Each number is 128 + 32 x the weight over the matrix's rms, rounded and kept within 0 to 255. Layers, rows and columns count from 0. Numbers have three digits each.

# gate: layer 4 MLP gate, 512x384, rms 0.0895, rows 147-168, columns 192-287
# up: layer 4 MLP up, 512x384, rms 0.0933, rows 147-167, columns 192-287
# down: layer 4 MLP down (transposed), 512x384, rms 0.0639, rows 147-167, columns 192-287
gate147:205124167133161118069144151133133146123136144168142140125145090109151110132121129099115156107112124171097099113159061104112101153093131129096163129107115110074131131111122145089191119113075145186145084176164122143242155120090083099092142155153090118143116117147097111074142147151121069101
up147:129176112150157126157149144102176132105120176154159161128151140147097127117140127186081170078151173086020116117193096143118128132083109156082107124125144105167155145140152166209082082114136067122119116155162116128154113137137153129116125106080138120124106187122125073095232147067159122127
down147:082185129110071122180151112156065083108145133089126124127152143110109164084108158148117072127164151121130155094153109118146175139149069133160157111145111153204120179148157148141175119176135129118083161117110165106113113090130108160136102159098145044144124103088138145073188109109170109158
gate148:083076101134140177134145151166175109111136097108146171099155101148085177097134171171155147119130108160119123126143110108119119164122105139146188158167215056180112150138130150091145079126159107141172136141127071151167144096085108129121156098116117107119130101132131101134152127128125111129
up148:106098147163172214118115132109104165154150111116093103150140150085136079155098115110153114124126133160147110119104120110109112134112171129111118113121102161129108143114136125103161136093123130133104075125136112089126148134139165132112129121158160145175104115093135130075105135116153103123
down148:150196160116195141095147199121087160134153104137087097132073089120135115136091154101129134103096146119136163110163126132103107126180140131122127085154045115081119127118058147129138136139096063162122148130145104110166144169104141102124137095170148125110133146088139177047088140145123107149
gate149:184103124171139138130118157198076141130135143153168098087116141164131135147170125101136158125103137141102119089113140156096125044103132192141089148093134168088161125121087094154092159033112071097117168113094162135135126103151107200137144143138114131206064112131122166154199115090141105119
up149:129123128174152140139098130171121079070120155147116092124173140121096107124134104134134103106113126159142171143096168127131090137115113144164164081146129107138104133179140102118125142125114127091085123161125131063122153102137127102116134097140107123163129081133090133138145145112113125156
down149:112153137106121136143098133123126148119109082087095140220108090103145112141112126134096085191161135124155129140112148121155119177156133088139146125154167066147142115128158143125141078198139150130151105144166094102127112171090171069120100132140130089065193128155146102122059106171109126132
gate150:087165095113140108089100169135151106150141182128166046129157173169180156107112176171144170079144109177146126099132148143113158113116142134135141124139111092137134109135090134089136169111061111164187105122116135058159131122120122128091153147103113071121114111166110139160160179104114116130
up150:095127114136107143115172167154137136180114132164068085163094150089147189111131118084093118143166132154125102178141116101086094112116133149150175131185093119164120149129128154136177158061136091212127163105147098126094147161146136140123154135062102107137132136145100113129160133108118148104
down150:147163136100139154131079061124129113116140136136161078119162116154104131125140139178175125114120138147127146118100134199171174102156136124109125135117137124132112125129155127139095150145120110055099074145146148112123137147067152108137141157164110075113105176134128114117126115126119154148
gate151:173112162136111153092127077146172107130165098133136095100157089115149151129169093127127107105116170130117121126154145110111139077132171144160124130082133147078162093128147095168088066184156166136126176118133157094148118123159108120136141115113100085111069080085114102146146163151128081113
up151:131134085133085113142100154142172154087132081144217050171171169150178175172105101110081165146157140152075147122097114117144106139137157089115161109178103161149161124115135100148161138150123123118115073106111173129121162067075085157120170168115089110116121172157113063111112138116138113136
down151:107125182142119114122153127156187137085148156133136118151137146097190167108136065117148196137135188152202092166139098152126089164066153178094100117152124139104157110130137084120131126135157180202144096129109149135149116127119092173063096133087062165166087085174105140164111131157131110188
gate152:153116066083104064146096148115057128085169056140092141102122107120178123145121054127130118117100102152187155117138189136093161139145106078145097192092162122110130084056114158113133102160167155133179119101061135122124151138152141105146148166135104099144118128107098122157138126154106130149
up152:104157100084122120135140156099130136153137153098152181152091151139145114125113133150126165145126164115128084062131115131118146113086110135127145150073142080115115145143150114077138128089138123114107133143141124131176137154141130131134080140088166147091105121107123077091127198143119129132
down152:129107097092092122132112169130098101095152085146075130138135147129164138110144100131136133103146093190166148129142226154166119137166106122153145149131187187157119081144104147145095109159148172097160142090083113109082128110124128127141189136159104121169198130166118149114132103157098111118
gate153:167105150132097076155098114168162147168144105096121070152098084093106114099152133114074120088119099159148130088201184160157078134127079112135108136115108150138093136199141182128198133159194158089154104141123153097145073174116168175153118100096143168122167104161161154172113116164136091125
up153:142146153108072165109136104102083159081120094152140154114166142064139143131133157191129070107116085102128185121146084131131178140099153086099117138146118098145104088171074145144079128188126159094158151158150169168106108091146116156164146106160145157118169151197122144107143125134163126160
down153:128140177139130148071176125045077140102113137158203134149135169154131140144110152161202062147140139086074164167083087065137149132120143126116148120136096110165163134106144124144072121174111150111160171138167132099083107126191100127152116170178099060097138082091104098110116128067123133122
gate154:178148111142109090149169173130120157072119133104146113116146078173109150146094102146092124165135091195114160086132153196117146119107150161147108147116086073134089068154169097133118160148070120131067147133156095168127138148141057159073125091094178093118102139131132135122114154101124127161
up154:112131133117136040111114097145137088180123112151163133138073090140107171063129152142084147111136159110064088149114142167125162133073141126074112133116129103130138162118124078140120068140137191103153120156175094149170119171095106168128145093146125128118168148097175153129142121118092117116
down154:168117110114123169161148134068086103158094118170108124097161146107070089146098112108142131154135106136157150092155126096084127182142116136159110182098052144086063140087157135157161158119113143093105158102096162079136113116146112114115140065052075108096134090175108159135086115134136179135
gate155:082052083176139130082120112166127138140135110106136102080159069123148043097199102152096123128148100118079159161093171075105113101139193102153130103152165116135113134126189159163083130079126142135131089078092160198159179161147131094129139129128142150128120157102095126097131117102100146158
up155:114106146102059119197213087139147061092147159124095122102140136160077165129167126194116105156117138170163186149139166098174183119168073121158129093130118157148072150133132135144116141201109113136094138106104159150143158117145137137135127123160187122158111144094128144148124139136167163146
down155:154084130150113096238160120112180092095167133144113117187132116144102098116159164232126116162122122128157115154131190117155125144152121171119131106118200096163116103097130159120102137149139108163117136096115141087152177171146142123172150172116155078133134135100122127140128203040161184104
gate156:107137107112129141135155089158093123129033083109140151152118138161085105111144101093135113144063078127137122144111150062128162162138164122102135126075134176040126148108157114153148124124170152158170151081118124102200115185106154072155111115096142146118155108137131156136070130153115171103
up156:176120078147190149104050106098086132123169118223156181083122222111139160133090164086123120130151182163153139145168151091175149118107191069164143123116136175173129178136072137101084086100140135186083102094158146152123177144143115145090173164160138104118190127088133112138141127113140100119
down156:126123067160120183101077128129121144130100112169142140077119173103126093130109146114099136099126142145084115084178096136128116159154166089145213175134211154111157134125061140097135113106136154166137097115148202162157144100094104105127212168100179098087195126089074143116143154125120113071
gate157:149139121145139158110103091148103106138083191119099105089184101142137116102160091140113187122142159181137178170131182132132097123180149134134096171108091135126069154129126089084111078071139126084150106063110111074150153132091125179127159146114126119124118131102193165173108098105096122098
up157:127107137142141182088150143087105106159057157125081122098160095187156124138159119103064190106152134141126114134146161136153139141200157165095069140101081147141162140173153108113098182110167169128195113123117164118116109140131115140106120125136100128128121136134142139150106148153131190128
down157:074116096126134189082130172094102095127137119107147140118123126127133104110140139130092121171160113085124130090166158130154153154161128152119116124115118120112151126208189146123151188175143110138122146185121193192121107128167105142131133146132127123092164127150113148120096169172125158141
gate158:132152075042105163086124128108160182083151092122127129118124106144135145101104152084144147077179130159098119099121100096109150157101168137130111217101077169086130122128144128089174107207095160126127148145179170134110158096127117142164145191110143152134198119093149120132148130177138144115
up158:095115185150100109138103114130169159147117075134095069093161057157114110130116096068233151137079139121103099082160137143153154146129172201119122119081178111105127139115142138189127116102108095138149161151197150106153146098123133050145119116122099131090127141127134092120163121087186146130
down158:200138157098129122112140109134100080122126120081142143134151061172146134135147123149167106138090114094137148116084087141150161165109166150102147177145142118098117177120114159140088128109132106135159157150183185113145164144073141089135123167119079144124177166162189105075200153167182145131
gate159:121075107157148173169155103116166110158114117106123138161059133169143118122189177082085113154017094136104105176165124137100101144086113100113109142134143119137144123125117143147074154112065070120162127114104133165137086102084088104116136181123066120130151145115208121126095066168158083136
up159:121126136141183131093165139160126121126091167147120118193192108131138140146109111177191152106135127110138164092142144091126067136147087143099126090141094151122102144100157129091148105121048225185125102130172109163094080106109152124138144101121147099189169083098158155126134130141135051107
down159:157111148097169093114126150141123126135141145161084121135146119077172126113102099142166141089188110101142099090125135104117137056161100121107150086152150106136133101128124112129161098134076168134110133128103123157091104204138157152134108105126224119110135082141126157095082124155111117103
gate160:145118150143099108153139145122128130131116195136117068152097176118119082140113069132145147053132115103140101106122132165123069137139126175097174132116086186103161084161059123090133139121119132089118125147098137115161114125095119094140140135178198113145155161108101171156095142125100104114
up160:152167146108067149128164096111162098049176104148200180174153110125112161092138202167078145122155202100132139102180128082148136100144120118102111076113154049130127137110162088167122169139131158185089163131197095122127099079131104190129122127080148144150160122147140099091189083121183141151
down160:107151154117155138094156166092103128094157077161216205147159122066096180099156175153084109156170126136154148169079101124142144130113128114105134164073148141147124147167111120190119142147141156092088146109131135147118086152144116108090115119119107071167108128163134141144180165108124131146
gate161:133111183093128095130120160152137118113149172162071106102165120139193216110130115148146104120158152168158157108149120079101131135120150144113140141093147139131093082115123091148093119198141132104142139115118109109147160081054128166113129144154118183113208152122138129157141069097055195158
up161:104098125086186097134094099133126152113088166149153113158119087138147111200178128110110139157206145107104103144061165132087140124132102099113102174140151151160119218093092081147097159105075155149134112121198145130144153101100111018123168151125065091099121102176188107128117134070147198171
down161:108104101068129142100146139100132116135061091146251172119132118138139141131114072115099151161154094090126136091162146119109134102123204127182199120127148102148103132133088104147146120111044068190094141129124091120139120153081139137127102102113052107150074114178202124148097212156131146152
gate162:091133109118199118110151159151122149082117162108152129106100106135076126072098117098181154205089122211189162126080111137162120148141160191151182134171121161074137138148120074110131148144125103096141133159128116100168077193108111152099138144160143071107125160125085177165115163129093114113
up162:077125054129182102173089127156150122094140143163130120146129145123117109095153109143177119144164176152123131131115079078130126121133106136096116122152105123159121144150128103195154107066146113177086150115140189121144103147123128082138148189173190115189104133037099123165085142145170153101
down162:169132181151118122115153115146104146152102132115158177105123111148142176106111154107147145156137058105112131168098190121115061106097122100149118132139119146053147083157103130076074125163110142064171130136101083121137123127157136164134057102116130161095116162175107149118133131090118116153
gate163:046082089102175076138187161127150077138108103136133123114070144167104171082155145118120192097124112140153117098080100112139152164108186156168091089067074149102113108145145118103125095084123064106154109103126116098167114166124084105093092130155118243121204104105157139156122107167091161141
up163:112152129099192106090122141118162097171139143168146139088048152161158116114165100172077085141181129118134108105115122096136124166166126166072110162131101118125162127044111087135095147129119128096191146198069165180131094150126091159153091158136130130085173149088160174140082117109150164149
down163:169150100119172157119169153145110067150153124156122115072111131161117149102141138184068098093118162146173122139141109046149149163124154085126118085185080120139146120090129106099132094133137154080094162121061078146077097164154074197190132112075148089135140115087126214115114195160165152156
gate164:141152061130105136082158157183150150140088190096142179104187105122122083122125093171127068144139070132146083090136153125136144104075140131170092182124127109099102128163125118131144148075115104093072177124078136105149049179094156111127135134124152119122139086127128113117119101109086146125
up164:175151101094165118096132144160171188195152111135125079124066106145131126131140141171137105142127172115074177135126154128166138165146147110184132082056179166192138147128144140112161108136112142136167096231142107152143134111124099134111191089125154162180164108119085120160136154153139145139
down164:165098193119102142105104164142178112156087135138195115106065136099119177130189131157127165100178116096077122152129118067126160205159090121138153146050147155132125137067125141108155099168165137208072092115108106156119141151148126112143149140119166152068171181150125189147098147111118120099
gate165:141111123106132138179130141122150166136123147097122118123074201075137064087107149148097094113091155213087108158162122132188141143204080111114177117139135145173114103102164121149196142131104160105177091152106153123171059143112150094152126151128160093067057205156100140167164228115134143089
up165:128186155183158153155152120169124068072137093108161083129129089087102130122155085114162136176181102099096128101071097124167112153166124102101120118133125100090131122155101149125117128171097132108143101119111122125102150124109101104107141124149174121156184134133100109088118127114120110183
down165:155100090153116095087122116130098143114144146126163095113149117103137076108131146129147090128118153164122079174161135138130141105122113098169178140132182110153078131103148174126138111119157094121184091117113116164132080120179135088078133103143118102095093169108125164154152128088122169112
gate166:064153112132110103148114130182101066136088124151130101047124121062123163055116136111124100169142131153140139167170124122134177118162154116139095098146072123183199114175102148167114121137169111166152161099088112109148149145166145127111095137166171143125139154147168090125150127058103137111
up166:149165133123162159123065141074115090138157085152134050094077061079114113128116136186164037129153146091151050104101119150166116139123128126098169077087093092117194117158129171186064123163145086150064063135140095187090128117080142154107079082104151125139215102130139098124135142194104105132
down166:194145113154098103142148154114117104106107055146144073075105080109088091148134113142056077092158162152166074133104141147179203052074123099093185143110156106121202143136092101137110119120133069126147131171093094162091135115089148143121159140133135132175133117128175104137152169164171109112
gate167:091089115089136114150127150102091162181130159084144104124073141086164134097147103144110089111107091128146126148102112067105094056117139095181135136144158113086119064095159117138157108161147144079188100112140164095141159126172131109166144139148139113143110149105169113139130102135150078141
up167:120088136184126108136096149128120153152112124158142136123171081126128157112170144109123107157133139166115199133131159169108089175112104138133112115125160101129147145156088124166115125098130074082125118157131057089148135168099116103105112120106103116151112120221144170143137175047167171112
down167:123053116122094118140090118135074157156079193096122136159130107115125153073196071115104086145080079140157206153113125110118088093137095120117108060117186128141156149121103136145120084115125089084119148136122112076178142129123169040188118144160113192170075118175175151123128164076126162148
gate168:131168106191121108138122109122033172137117106109117114120130155163095064145188081107132159223130120089140105202149154088150149127105159138146106057126121100056187126088154132117105099095097121131135128132132051140123151132183072128131132206178155168137152110103093130114148107130106132120